Weights of a small GPT-style language model, trained from scratch on English Wikipedia.
Size: 12 layers, width 128, 2 heads of 64, MLP 512 GELU, vocabulary 1024, 2.64M parameters.
Training: a variant of Adam for these matrices, 5259 steps.
Each number is 128 + 24 x the weight over its row's rms, rounded and kept within 0 to 255. Layers, rows and columns count from 0. Numbers have three digits each. The size before them is the row's rms in percent of the matrix's.

# up: layer 7 MLP up, 512x128, rms 0.0952, rows 127-226, columns 0-63
# down: layer 7 MLP down (transposed), 512x128, rms 0.0831, rows 127-226, columns 0-63
up127 111:139102108168126140138118123095157123125153186144144118141147093109140082099095131129140136101130135104128103117090124143152130117112121128081185162133134108126166120158122158144119121159125133
down127 107:133091113179150099198139130126148118161125067111125134139160114115098097104139127108113111124133106138160100105083137166139107150126132151108112133104139115153106163130159133128108096117134105
up128 092:139121180166087159145102125116144121141161087121144146122092188079139115128065120119090109113129132149150108145134131147128152135139108103113129169109088106147143089142131165138111098113096116
down128 095:102156117105138164130108086137137137114156149154115124107096130172152158120134111123158142135156114186131124136155126132120099152129111136122121114158150085113114122132078110148120141104141118
up129 097:099140131157148109118146126139117142168115071104135124156110132139081150161138102125136120120115095123098153145108143129124164138110156176112127211110159091103169108150185072131132127123116116
down129 096:148136164128084112134115162198110144133145170160117113096110092134140101096117132116135128152131157076134127099157132157163150153133117164140107108116144164157113138151111159172110125153114109
up130 102:139115153106107109123131112111162124117123148106123136112084153070134110150102114099092132098083130144134129137139129129121159107086175154147124107109145133144158113121132136104138157143107133
down130 106:139099141143126154128134125158098161133122110118139103178105110110158119113177106100129162167167109131152107116090151113117148176111101152118135119150132107189101149152108104113107116143194111
up131 102:135097112106126118139167146126141087094089134130083142154146120164090140122135141155154117110115132116112132142160110123117110113110154102098192150099166121112177111150140114155144173096075170
down131 092:124109172129121153144120173111161126093099151121135108126180124125170177135140144095092203162113146143143126133092133145158110118127100098153107114107089111096152135112129121124112111163128128
up132 112:146088149145176119141106111120174137140128133134109091105086151111110135104131122093118082093133144128122133148139116121150141120123122124145144185089136113111200162163158090162120106133106167
down132 100:110121138105086112135174135112129082102105113110114150078181134150106164088166157150135123105152150123128107102123123164149127131097159097101140131134116073140135150140135124132128136090140131
up133 107:079134133167164135180137087122182154100153135120113086154138156127103145103123155142099113124118143131120138095132085110132157107135107148155119185135101103126154103127120110133126119130139093
down133 108:118100131121142115117107183161168118161169093121123103101131160142173106085124134141127110124162147120137104095087121154111114151130120107108086122167116161162126131146114102148110149140182126
up134 111:158105157165162155140118063140118130110075142079130100175087151087135127074158149121120115129109148139144145125140124110106145101090146123101156124135115128058175133173147108154133133144123124
down134 119:147123096133119121141137154078132114121115110148109130132115177130162142106172089145117122144089146157120086164119157131123145115134147112119097161113122143114088152130163130120067117161132159
up135 118:091158141178151166153154113110135131094109144146152119184138111102107131087121142121115129129129198103128105116158186114112159119114158151126167128081129147109161094133153137150122088140114149
down135 107:091109138108131127124115114126116114159133121118085113109192128148135111112114165160112152118141131104109153085110123148124153157157155111140097133160120159141119144130135110077133126120152126
up136 105:157124124115126187132124143146156105183127137100077094132135143128130134077128138157138116117096168099159123077145132106089129128104144206203123146076106146121117129158157149158162116110104158
down136 101:122149141114100130179122127101164122124123149143168143136103152155148144155139139143089124089107135101115114164151154142104134168125154149125137111137152079100146118163084121086139125091092093
up137 101:126109104122137114137095138136111139119105142166148106151081131106159099112132128118146116146180110131089151144115110124153128092135150151153126149126139137129154074140126092180170123145102176
down137 098:138088107098161146149157104142082125192134170141108087115124152153114148108156115124125129137103133112142091120135131119127112138099112081134133139147095137138131140116089128140104120099130125
up138 107:121076149130149134161139125109155124138109138105108150127110123110152110085100155124165118087130144151110084136137147121081127119126134155135118128130094121135099114162147140140145156129094146
down138 106:129125110158121142092087091153117116142142125137102164150112145122175095100148106133139113143124119097121188119153144122083123169129124143136151130101145105167093124164111112141086124124158134
up139 095:108159140131124149191173144148184157115149146115157132165068132110108118110097135118105124131100090102122108148136118126126154095113125116092134116103096132133162125120139131124136150154103129
down139 095:110120115135136130121162113140133146128149123142103117150122108128142106131098122137131142119132095150138178108127131084092128122173098146111103113171128132089116156148113117103109178160158179
up140 102:096119151175120143102118117073106084140136118123114113128110143106140135102137123184168112140112105140116131146135145126157157109116137160098167156127164104094120109122132117144153125114128121
down140 100:178123099119139075105143136109101135135127170193158100111098102128140124112123128125109116139133153148157112120181106087195136119148089135110118127136167102161115170112145102071093104109136113
up141 112:129095149174138116127117091093108143105083108117105129182145126133135120117144141152139134102123140124134119109070104070137161133087166171094106124115128125093153118145147127136152071153127139
down141 119:116164152166094136119146115108145144080145136126117126147084141154094112114135112102156086144114174117113112126123120116113129113096116105136130173135140116123094163149192151108136137114104169
up142 106:141172187151113116109126142088114087135102124112113148110117150116136118135099135160149158108085126140136130102127172123122154109119133125140165152132158082063119093118159132154109159155060122
down142 106:118118158071134125156093168146127090154139138166183100110136109120168116130125116150117141166117147140132092107168145144083117117136137132104127125093076114100157113141131080115125115127139133
up143 087:125133136135148144147154148107153122167145157128128113156107166162097135100127147167095093169141113106090127138117124128123150125086105166121161095088121097134156135176147093146128147125092115
down143 088:133145116123096174116110125143112113137130085094130178082098098150164163145133138132110158140125149134102116174161111146154123123145147133157130141109089111138132119121098127121147140159136140
up144 090:142120119125156156114112097103177152147125117112164147142101147069101148137129150145145145148103152146145125137154132125131132097104118126107148115134080192082115123097124117128149112123103146
down144 091:081147128143115105110164119092077148146134143160120112125131121113111126119091129095121092103106129126119188128159137139124173092172119147143137103139138122073126112128185158149137130136143143
up145 108:161138139178186119153115125124123118164073141154089102110104118117048127149122117126166162115146176120095152139130102121129151120142122139184115128121125107079155127159144099097151113124113140
down145 106:157131173124116127126109109182116111112141082158143120103135082132129138119152124106184074115168107111171163129147122070136119142109151128117152092120128084084113139165124146128114125112110098
up146 096:169118116113160127131105177147149080120077150092122152117117141135115139085144126093146134125076134107109157113158110097073136137138133126125139128091153086132163121160127118157123127118114121
down146 098:127136114134122164120142131130126158147129150151125137161116111150120110092108097122116140128161153121132097134104125130108115196127123140176137127116131133176121086185072136127116155085142130
up147 110:164108117192162187146113119122140130120106192141131131097097112132093136123141159130131104131137081128114118152143165114130101116135144140106138118084138138118134090121143115177171111111093115
down147 121:162143163102086115119123134160152135128122117133176148127063149158107135116115084157120124147117120162164126158180155131144141117121122111103129146114141135075120084115106144140130122141128108
up148 088:094098150159187151183076113094103117151143147133134126154130137106138122133113115133133117105119104121119093114138110131118135129106096160143146094112126100142142141159135143145168095125111096
down148 095:146154136136130122111126078150094107121120146101116140132151124130121146127098140090101123129163135104133142068085138126172155142136153098096123098155096118154145130134118135081149132163112149
up149 100:088113124146150178152113148141169162091079109139135155105129132096139121154144128092161132136105117175141105149095134121101193103110180120120118175094101125119132160116145132113142134165127159
down149 105:147137124104154107126179157117124113078134110123143132054082118136112146169104133102136128154085138111123167092098142120148093149106135112101092110119105101141161131119110124100147134102112121
up150 108:143169150127172141101126082114143146087109123132137138121121167111099079110161119142101146121111102151080077139115127125120143106122162127169157144138142147106145139155143096133155120146118140
down150 114:117139128125107150092123139119146134171081108147141127137092143132132112124090131172132137098131085170135145084113124093109109139156113156136092143136117117107174107143201113117165137082108116
up151 104:124122158123134135127125139112150089141109129117143147153112126113126113133107143103136090151127116132120082155152159134099145063103139133129138155100155115090175117128151160119149169137123136
down151 103:148108108138097115129181105145168119122109079087119120134118117139179148140105138157142145115128120076143159142110142152109137147098097147146124134116133156127145126110069129139131127156137144
up152 105:133128155136141145108145075127183139133092131101108122115105097091130117113081151128098105139138162136105082159097130122126144087111131155135129152113094152111135099138140111142155121129110165
down152 105:124140114113108118151115119133136101113136145131118141132122071097156145097130134133155091122143164162098080199126120109153131103118109107138122120056178130160143121139153113123126179133137112
up153 095:138101101127088090138122137127101099134106158119074121165126114146095100122127155131111133149146152102181113140138138135134174060140141157151133130144144147114163151107129113131130131197125125
down153 096:165128115145173087141144100153112119158104110141111115147107104178107142148093092108166129111115087148079150141108129104168092162112144132155100104136114128100122110100090171151158134100126133
up154 112:112103128149148141120127135133139102128135145162096140115124108073058150150119103134148124129124146096115090123138121142165152124140134129114175104156164140080187158148150095106152128116122129
down154 108:148155121112143147112151112181162116169107148114146099156144135113153147072146154150138162132216104107097118121127105108109131097115125134126107153088094098120145157116122126138112121141129136
up155 089:096151136132135122144136129143085076137182124105152120138148149106113153117108146130135139089124150156126107120135117049106157125118150112155120139118151064126141103143150097119126125154123096
down155 092:122105141129123122101119130122120085140101088135124136136137132163132114130118111122118112112115118168162179116141153104121125154133119174126171127151086095172108129143061139136162133155119157
up156 093:110145108128113149119086120104128079147099141138124118174124158137121115148130130121128140114133166150123117091182069176126106082143172202141123149134172128095119121121147087104111129123111076
down156 095:119134147130147149127129135150097166111147108111118141105109094152180110113111144107127128122140147146108162179099111113120140136127104107131099158168150162130118154141182147130136142117106098
up157 097:114121140146155135121111152116064126092098163148087120111142207130106117164154111155126161089151106151130116180105171133146149105131131154142164137139084096112113136116155121139153076140107115
down157 089:127134112107114107116130151108113108129137145171145105132126144151146110151144108144164081145150153126138119094144111091138124110162135121138144092089146159108148151121173146113106105089115117
up158 098:126122072119129153088169128122149125141113147156085112176093120128125083098111145156137113149103121117134144133132104145109126090139178171142111181155108125109121145156128140123091134106114171
down158 100:121142127135114097095091147155110107172164100117141128115132143115142155135110146113105173160140124130101148150120107153114097156163107141067127132114152124097163098138186128133128142119167132
up159 102:161124150140118148113128153144169119091142146144141142133100168122146136090123190146140113115145201124141134103169141102124120119147135131111142134094089150103137138121125137163089079144122143
down159 099:055117121101143139148163116124111164155143106114173116151127118113123109142119119124143148132167097154129102103108104163106164129110117120083114133142145110154152115117152135128121175121133135
up160 096:128144137147139164107122075159159104107134097108113085129142094080118130122134130155122153102135134120112101175104117142104153109137165107164153124135099097121115125162144142151147129139118148
down160 093:147123147161130138161118115103071106125137133166165092114116136135149115162151126099114117126133147069140168106134126126173123150087075136113117122161125111113126152088110139111149122109112128
up161 105:173105140154139118124127146127089155097131143144127139176125121118122131157190146150088096112141130091128175113145136112138124112145156142139120107109134060062133166142161112155156098131088124
down161 117:142128123195143131092116120072111123150067168164147146159137135133155107079132124130122153068133158186145149113132118101130135117159114125092120141094090119128113134143153113102105087091158125
up162 098:130090149118128151138118146120134133089126120120128138164122176113100097116145110108115102154147149104148081134078122101115175107128170125183115126138107154115113121127124113167121089177102165
down162 098:107143123107114141128088099101096153140159126141163169085072142155097124118093104103149146129094091123115148099160139158112085150134182145125147126126129151093168099104123158163155145095112110
up163 105:109097165144148150111156118100124146115147152150112175143107137147095136112123155136141155064131119101131079146148175119115106137142140121112162117095116093125106167165166135147136160140139126
down163 102:098150147102110152139162134097105124099124113100145123107102142148115128157086151108161086136146167131093128127123150137161167134113116156125168167150139136190129159112104169113122158144122116
up164 106:103123179150128142147114086113128108107147119149143092150128154105134145094094127123111130149153145092141114124121141104129155103145159132184187099138170115085135139134131132107200142155115156
down164 118:130122147085102135145137088166154107124098119158161125122108185109154142117142140141161098104189126130140138116159149070127107109145143122128163120145148110050148119136169122088121161108118104
up165 101:094103122164175182134121129105082137093134168180130105117127122149142166144124158125157114076133135123125128080123115119126152120110144142127142123105096138133118113094113135170115108159112116
down165 092:073119118148114118129115145097138159114153148164119133116131142138115132109135101158128121127142111114146132149146174125130133100135105089149189103112166143137098115143169115109140109146146147
up166 103:128117168101115154106122130066124100140108138136161109135115134112147101124129125146158119126145107167124108145140115160112108102164144129121139144121148111063113181144141127177142143159112081
down166 103:137143106117168105163163159136152121153129134112074120158130143158162146131108130143100098113159122124169081144106064103115141126134127100172154108128088139114059114133120146135135123088129148
up167 076:127123098157120206205102151093109136134173171118122126130125160126096110139121126147159120113161096117110096129141148118114078112122109164117135153101139117114120144124121115122161125139109089
down167 084:106153141132107111078168126131111093125109108120141155132154097114120136150159156131128138135117162164121165120110136132144151061114103062163093123159131137090165133083167115104098125152131127
up168 097:092129122168172127134094150125146144076113139164155119134095178111095164127146126100164125137129080131159123087158158112067163139151161147131116090112119110115131142155131103135126139124109098
down168 094:144168121119105142129155121126117117129056135126169137103089143152112078151113160140097087118094152113154142115116122093125102145113093158137132129084117158140139147133102121154153130145083082
up169 100:144121138108129124131148161091124141114100161121111166161161121103136109079099139134120136089113130123144114163118115148158171108128098107135165092141070099130149082135147159129196141139103121
down169 095:131119146136097127089161100160140164091143126137150169099155120182109138100141115095080151098112104101126134080133127181133116146152133131135124094115113126120116127154177114162122103141114105
up170 109:112107108150123127163138088125167139093134154107153110164138185114146120133157121108137153142104125129123123111108123130143138098116180143104123118134145155128146127162125114135152099134106128
down170 113:098135129124112087111140155153142134149107129156155123124116133139161156145109170107139164120093111171150093119104178130099107148140112130109131110132171157114108123130192114162151156119140110
up171 104:112105118116152100138128128110101168107120105140101105156145104111124096116106118164161131094127129154151136140132098119113139114147152160149152129106107112131123164165133130121122081152133129
down171 110:191144134157128117142123093145158123152093148129135168118128100161143127122111181133100051080127130132149104090165165130125154124117119120166182124135156092095117104122113108147106130141102124
up172 095:162131111121120128143139138121141078137115170086088168131154127101135105097147143147133123120172131132138067140161147141104119097115127150094155085123104128128108153153123103162129093163100165
down172 093:118149129145138101100104134125153146111134113157168108111126133143157121160113088149130106133102144130133116126107132109112144172118154087132076157124179098191100099152089144137100174100132164
up173 093:081123172129163100156101115154138101131146111160097167114149146104103099131127129131153145121135106154108102145129123147159147123094106117135163099113147118142116087112138123136140127135115090
down173 093:094132179141083157133155161155156140091109107133171128179105100165139113126086129142103146131130104132148119099114116164106096146123131123137124141102163094112147125110169121089111068150158120
up174 093:111124117141172166110130096115141104124104184153113094114160103109135181139102117104136135121122148169158091117130091146126116119125146153182129125098099128052131145122180109114140107123110110
down174 093:113159155142121136117125097166144173148113126130115096096099134104159072068107108076120121147129083116162174147137123111166131134139096097126137123156116066183152145141119156126116152096130150
up175 095:114114147127139117114111121144089152118108159150130116129124136128111104115141140104071150129101126141123148126111111133096170120119174159133146140140126125127152118145155166107128122146136087
down175 087:162135122184122132096099112141133108134119119113116108138129131166124115130135121112142163138129178105115144110113092144136099105094124139139088080137156163133109127097090149136121108134163112
up176 101:096100155131102123147162125092141105162105117137083118113100137121101142099150114152160088039122134113131131120128105105141139128103140131147133136140128119150123114143141066171122106130093133
down176 105:119106127141145107191104097110105147137153148119137116106150110131113117146103137139118111115140160117120099104119155157107106168129126106136127138135162134175110155098058092133121138165161149
up177 094:200083122105124112142155113082123140155132136104112121128082113125078125113160140176130116148135091123124104155097153110136116120063130134123193124071176132140121138135129141134135143123088123
down177 094:114087147108118149142155094135116093106166077104104150161133159140160179147150126097124093127173125146109132177147085129124099166102155139125113143108133116074106114125132091100122126125154174
up178 094:115126119141124124147109116109139138089102104138163171148105092110127100134136126101075108130164134120146114105110120093158169136138168131135132143107119139146129103108104078187118107161093163
down178 090:145102102166150115119117108118120126170132084108134124111151110108113136096137133100153148137093165120118191167149141137100101148154116123142123167133176100109139129150198113097126086086091110
up179 097:133089155155090120104119122111131132153091145098111133197127115083145087118146110152151137117121151137136067157157108136121128080110172132099140119147133144090112142116143124142128089167085122
down179 095:125151118129176150126161165127093124138112127136149100133116127129154110144111113114119153129144125124113151091130081132116099128119140110153102165102107130135137135149139118145104114131142176
up180 104:121115128194182105115132086126128106137106134132124114122134111085123124086109135114135143086126127162164145095142114135120166123132101171147163151150134091109177069155144108099134115136129157
down180 111:121146167162150188108098128112128105095092147096109120099160102104148108154189132110124102125110121140148124136136135124140117141171124118142132088142119140122135158099164106107116116141161103
up181 100:072099136119176124142112153070124114129144132155129109148123138099106139117137129092136093095108153168102142151087100102112198136130095112151125181126116141097137160126143141109168138138134129
down181 099:085115098115162110137133123113142121126123103177138127126114117175122133113143105136110101170120154168147158075108120134146149137107148137109087103135147128143128119134111105097100158158131130
up182 084:164091158134119127101128119126160168098089133106124121121106145102083096125131170124144162124114154160101112120153121150122151116114161117063193144133130146122181146131119143107100139123103127
down182 086:135137099106080094079126142152124133130139088151136091103091122136143164147093065162087142114127126100141083157113125146138116092118094123095113110103145112120139168124110127097140116119152144
up183 094:138120101123135102121144106095094105118151161092154168102141135092134105107106108162153140066087127103091133129104097070098140103124113157094135079131122075118121141150138126148159076130123113
down183 099:084137123143147110108128129120182160087051094169092124146111128130134141110125120118111170119134161127168119155146159156084149106143150113117127144146141150123154141095143122132112135084122118
up184 095:135099135135107119147108097106126143104115141134106103134152141120126113105129149126124133145180151150169164132142162117117136140128105120145139114094096077099114119145144153126141161149102108
down184 092:106116139172143160131141167167117097114106124121129117155158120140154126127141109145124150129106168099121171131118139144149112126124191132141109104125117137076111109112164123134100094149121084
up185 108:118089160148108117115124113130129067083131141107102149165112145039136144097130118158125143146138131102101123140091127126117134110108113170144158133140178098090127157157156076139124096173108104
down185 099:139077135119154149087158153141095130135125121085137116159164145130134153130120138142170120116126091117123135144142127100128081113151158120094160124148139073138135094125167133133139145080133114
up186 103:134110168109105143114108162114117136134119129107081097145138151128121118124161175117104128107145147136124131082118133157117160142125123146161141162125132134128137113137122117166087076193110154
down186 108:144140116149137095125072137179167122106129092122115131099136094145064155116141136114095146152110150108185151129142124127135133114127127138082088097133122112138168119166183090058134114095130152
up187 091:102139091141126097157147112130113133140155168114129128156112169154125109105114124138128104119096103141121098129150150143134139119101116157135138137110113108134150141159136125096144084148093085
down187 092:143125179186144134120112121128144114080108112146141060144117107094089139114110126094115095114181127138168161149122155086127136136172170107154110103131155152145126120145081131139098103133142170
up188 098:084088161146176117105156124081143106116124100156159105101138166098103149135138124122097179114130102162108150155145124129126161103110100133151158182129108132108147146139131120136121145191134111
down188 095:166083094127109134098105094172136094139130156111139135122098136161171174123148149099160145144102144097134104104101127120153101167130181143124138059160116117134169146157120110119096166108117176
up189 100:152077131121142128129156160126121109094149179103155132129138153108132108114130106118137166103104122137128086127114156104132137111159097120143130115099106130122125131163129120138092101149120133
down189 113:137102107128154129141136129128153143126124061143110177152063150097099123124118093154119108138134137110136123139140167131120090149109161175122146167109103145124151124153120064127138165136138095
up190 096:108086159129111138158121156107126118122107103103116148167117122107092136134130144126114133117179099134170150096160137146118160128125121164172144115116125127126140110140131113116131149187120094
down190 095:150140126129093110142104115171161145100112151115125106104104121116116151165160101142136124140117129110162142154078071124140123147086125095105076110099124140161119164147084123130133139130117184
up191 122:145099116115136103160142175129137083139142152089132170131111149113123122082129174145119163122107174141111060154139124078078141133121117116138135166081101127119122145163119134135150115102123106
down191 123:139112133097166121117137134102136115110113149148094141125092139111140090103121096161113120106125170132118119157146115110107102182137118130141166126121143119183122116189032104156124113121119112
up192 092:090140152121107162086102126123119098134138105156099152142148126122122134156125122137144119160108120104160135122119121110115105112142166131128111138123150099086119106138171110115160128114137100
down192 095:156087107141102140090127124156147141142162165112114144112120143140142163159139106098105146122170134109130122114141123136110137122139156127122113094135096117178129139130182149079105093068105122
up193 087:087128128152134160170146087124124123107154150106136120154114130080136112107129109129125143154137150128132104192131146131117134084118163160181157120146131118140113083146144127121113113152120079
down193 085:171133177120102115100119150162164131138114133106187156121147126140116098170106082118096178151175135120116123102127103141138101138134079077110106130102123141149144140097099132093101123138154135
up194 110:128111122164155148101153114135146157131093141097092111124153127120103144127134127127111150113151121090126116126139151131152129089117136120149151160137105117111121122127145122139174129153122133
down194 108:106131144174125126107099128096159135167181137139129076113103153095137092162131098154152124142124135120174139139140143110146086069074113103108111148151100095123146148093139107168126149102071165
up195 102:105122187196138099168149108105122138129131116171153157137119104108117137074162116123133139150123175078129138128133134083119133122164169149090125114103073098118111137142150134133117098149135106
down195 106:168099128102144112131151102161119116147140120112115082137112138123128111170119145148141093133090155164092109128120117163136076118104106131117152142131121139151156139118098128167094185074106131
up196 085:131160114145146150133096119110161110122123133158119124113107152107098139123136201148141085135142126100085122137128124065081131147082099119114165114092111084139124088147120117179098082122148148
down196 090:140101185116144140099120139128086105130095119118135108158162128148152133168147096114131110082149123137133115125122121133180135105193077097111083111105146171108141131118174114121127134174115124
up197 102:077097153152144136122112132115139086101132156097126134116125134100153125098154144155094156121113161167094105135126156121099130108130088154167156159135104085086148126130114132164085085189120157
down197 101:173119079128146149098165135155107103142096146168132094108170084146140145163124114135103136118120119121076153119137143105154093164153120116137052111105137092130136107115107145099107141062148134
up198 109:121116153109171103157100116094148108127132149089126173126119116102130131075100128094135099112137160076167121128120120100088148122107112146155136098136049116106189108141153135151117164131104152
down198 113:094077090129098108110096077149136174104163127099151135126139085146106125105189104140146126132127127117125124136113099165099146155111157145133132136140170121112128153167115148095118144170098130
up199 102:142142124134154143181106108120190083097092132107147148130102163106106128132115141099156169107144104100105131132168116084134132078139143121103157095131133140133192086123135114179083145135102128
down199 104:140127148125153159113132131144107128137130122133111122105109172116150143123135147108128135109115130167120124156108105149107079125139135150127080102179107121186111143124122138080123152142149072
up200 089:093103115116135142130137156089153116133102142101102133140104154139116121116119113180153100124065131152120116128171135156139116127115147140152161142085147114120115116111165122107134148154134146
down200 091:146110099112145108145094152141136108130121105111137098133175137133100159167156151098095163148147117108117114130116122149113118037144119113126138104156108155093149136102181124113121132125114136
up201 085:139115120133125124110191122097119193113110163159116132119133167152110121121100119098139141105107127114147120056138107127149139131125108159139125128139101133118148117154123129160146128139134141
down201 088:119146149113134132125113122170147152141143047131101120151152103104140135108150140138137130125106148142101122146151158116115073105127128144141159094095132129129149139139108106146125190081129096
up202 103:162133177090144157142162096117121094128066135121089168144089165123110141116125120156133145111105129102117131115106104110157130105135144120113134090111168134115115108134134108174163125131098151
down202 094:129130086121176094142150153133153123149151125124119101106134119126137160152106127134150116134110147163158099170123116148170119167116164094127102109116139172144133108088115109120136176111122133
up203 111:082136093161119168136100132062118166139144136146128148162113138104076135129112098136111133154120152119157123126127133133070138112140101163141154144145107111094125154144172139132127135135133085
down203 101:164138095117147153139103196106143148124150096145112115130114112098129106123088073104137156134134124152164110121162154146091077171142135158118151129132122101146120108119131136162118156093180142
up204 110:120088091159182130125139148133134132098120129138097143134116100114114142112119146142140116093127119090105109122126158117120136122064155152107126150111138146113132148148144143120097160132179127
down204 117:163103102166108118139087154151124147110129134135139144114144143132135157098149105116142151155168123126119155121111110098148173130086077141131096108100133147182129105124106132152093154125071125
up205 106:130117167147104146125106112110137136132109154106113173138135161118118145115087082137117119110164091135101097113118148101153157116120086151168140110132155120130155142116131082136151122164081090
down205 107:096144092085094146106149120171093128090103140160132110113113126119123154137153150106115107120078130123148140125154151180162116106137142112104119100202120136086124150172166102140117154136119115
up206 098:136090118168128124154118128156112133128171104140140134141128103124095154118123119169123150090106087134128146084118153114134157126102126160146111117060164100101098145146181099148153124133104125
down206 092:122116142131142134161137117129152137076106133106118172139089128127153171136101184149111095186108163105096158119138068138133125146149137115129104145104142131149136103120168095166108153163132166
up207 111:140087111123146132126125147139127090122119174112134142160106130110100155106125147141119156089129160152114121158102128108083195121109120132174148097085118079118173107161139150132138116136118099
down207 117:086086134122151148136156113146147085107143158162124127158097144149124176085130105185122123111149130091189129144123099115111149167098127116134105145094123114085135134160157112147114144133134122
up208 093:116124137139145132151104095079112114117128156139103061140142114129120141140144163118120133097105134141142118103125133153147151095108091155156171130134129114066141125109145137181102128160117119
down208 094:112136095110084104129138141185144159121148106150156169104103114122130126071112097138130139133130114100112135175148124149108136159144136111139098123110127119164115141149069125079146137121121099
up209 102:120138124131103116116154156148081088142138103123131130097152143117126170104115169138184105128138124090109139112134094114117145126142120174170119130105171115093104103156121114118190114149135113
down209 105:123160119107134151111146110133154134138141155144179123122080130121159114157158120133131095158092119106126129169156097094146128124109099105140110114124122116083131123162101095123123118154085130
up210 115:111098131154121089111169103099159128106095121167157164174093098105125187132093106135162108111091094114095125108131124098129152116121143117143137091138152105068165117122177113151150140146112127
down210 113:162144139111151152144116155102099124165171146108140119120129135139133115111138114120106159155156132158112099183081133137135112130135110113116110168139082179179117109138106141116091131120149098
up211 112:135116148129117097128133129103147159071122126157060105141108122122115107131083107169133162124100111107111109122150140101099110094134157143160105109064138139112136142141171140167155146147114162
down211 115:061138142119088131115112125125105113131124160152122153099146169101139127149102165117099134081130143150111138104163123135136156133125111127205129151145127179080080154113152118165100134115156115
up212 107:168127143111147117106165127144146079104103120128106172106143144102091148141127166108150119112153144120128137129096145094132116110114145162133154124097094148113151110136169105110192105097104166
down212 110:098104124123146152132128150078136154138143123157164132115064136145090134136114101151117086152102094127097112094102108111166147141090151155156124140149144127167070139154144140102122113099137133
up213 121:155120113080158152110113125135138139139123130166106156132100133115082111104133187104120183146145125124099119107146107126161162110125129120132181131097116151110121133142123158116130141151120167
down213 119:131107135120142133149118147122106113157114146147069092109152138091127082146119129145095151128130105084099136130138076160145102158143143125140109124116176118127121098160130155158117126097124154
up214 111:163066105124143102168136140143130094143116160096139147123088122129143103082148131129150138121114177150125079168154137086062142132134130113120144152098118124140138143185101133157116126116122080
down214 126:130113120128133143138107127148138117123115144121112148131103106115132052081143080119140125112122141130141140134131139114077096192137124147121143121121123111223119120190031111148122114089139139
up215 093:098072114158173145165143135100126122180116135122108164110155113102113120144098109145150132133151112081115128153102134100135136107060137169123168111101146105125169084194156117128176160119145124
down215 086:132148080115101123176139122124100119160134116144159132079146132157128115117119090124114154127129129130127111079093133088098142144147117135150138117135111098094109097156142128112112190100132109
up216 093:128111123161159167172134122161103113148143206099092130133102129096128136121097133134168100113104094144131117121118060082116144135132137105099140104116138093151144116167129135129163085107133092
down216 099:132150089129098114111106099126162132089127138136127108123095163146114112145125174145104074110150143090061126103144102138147095155156132128151145130129097106175144182155110131121108124106134134
up217 121:122105129129133098154155107060075112111114167125132122175104164103115146133120088149132099077134138126132120120146133098135157124115110168152115133114160113097144128149136102177166129150098123
down217 132:131154113161136110136140121144120143130120160100125168125093117086128113110123076165134102119151097171145091119148143108097081124109126094116127143116110094115152131132158155144102105138170128
up218 106:093111151123116121141133070080177104125127130132120119177084145102139146116120107141149064101089174093183077173170150096151124109111151112186140158144152125101149109132142116165126123146115123
down218 101:152122097110103126183108123148134120131126124099156135127116162122146121138156119152121158165137125087093101191106130120099106126115123122124119144129126125131143157143101155100128116133102133
up219 107:103090138168123156122151115132136128125116153116101104161107140092154115094115114111121165073128152145145119141141151095143117094143159120103104128126135082103116141144148169168158098168085162
down219 103:133111128106083146120097148144099111117133174164144142132131147130129078116121083099158142155115131127154141084168092160128124139148120137105128122126115128137181106134127117156185124133123155
up220 099:130136130111135110118093093124141145124107129133139104112131140116093101136118158156140161113122127163121103106106119164119150111065157156146147111110080132132141151182136139165097119133106115
down220 102:134136138111119126109114126153152132070129080140141218129153119147117084132095115144158092100121105116137141094172161105140112114142132159117131162102136121091083126118154148135142119134135117
up221 101:139100087135115149146088133104124094124103152116129163134141192119104138160111183154146158138155105126145158134104173130167140099124126156137131125048158122112108115132146109118144152163090097
down221 098:195147088150125100143085170183126078132126104133114153110125080109131138168126112119151124164119107116115144163129119126155124133094134122106137132136149098159100128161133124104116090160086146
up222 109:090108146108102169119154153116145110110137145161115141167139128100101137156110109156122160105116105153133109140158173135104116105140130166139159122126161084111145149158160097155137111133134146
down222 111:147171127111113140142135106160160079084095095125134126109164084132098128168093131113112092109147144086124156098152125106149135109096141144153093116141159122116122109118170126134122111140128100
up223 094:158119122135169106158108088133134138154100108135109110120096170123088130139128108128084141082110117136130150153143138128155163110146097137141132182135160090131132156159151094112120124081123109
down223 091:136116138128099128078118145145143118085123147152084133122080094128089142152124107149120143144134157137106142179120078140176137122150119119095095168135126105146156124126129142125134081114104142
up224 109:075120132159123112150097100116183124105156102125123127150148156132127112143163157081108141125162112128133102120114142107119118090136134131153125121159183114102131137145144114163103105156112088
down224 110:162141107123169148136108144130103129127126122100115115098071091121148159147149124065145150168136149138180164134137160132131075151148132144075131105122123137117109119146144178109118132071154118
up225 102:087108097109149161122116138129119123134127110134112117164138118117104125165152115120132143089100075132081130145144150101151170090086114155112182162157122104080143076125159135126144095118124139
down225 099:141167114135165148132127101182130146152137137120089135129133124133140135131170096103093157164176158059175146103085084095122089114086146113138168125097127151121149116142162131089106097098118138
up226 113:103130158152140149151145148102185140103146150138064097110118156097123118110097150127152108096109115102127116101161116146081138115153142159153152132117134089135117107159167146192113113159139123
down226 121:091164119149107115157130109121198148138126135150135114134109124134131100143118156096116098102130143119076106115102148126097069120131119151127157107165123118179136155112147110218107123117121066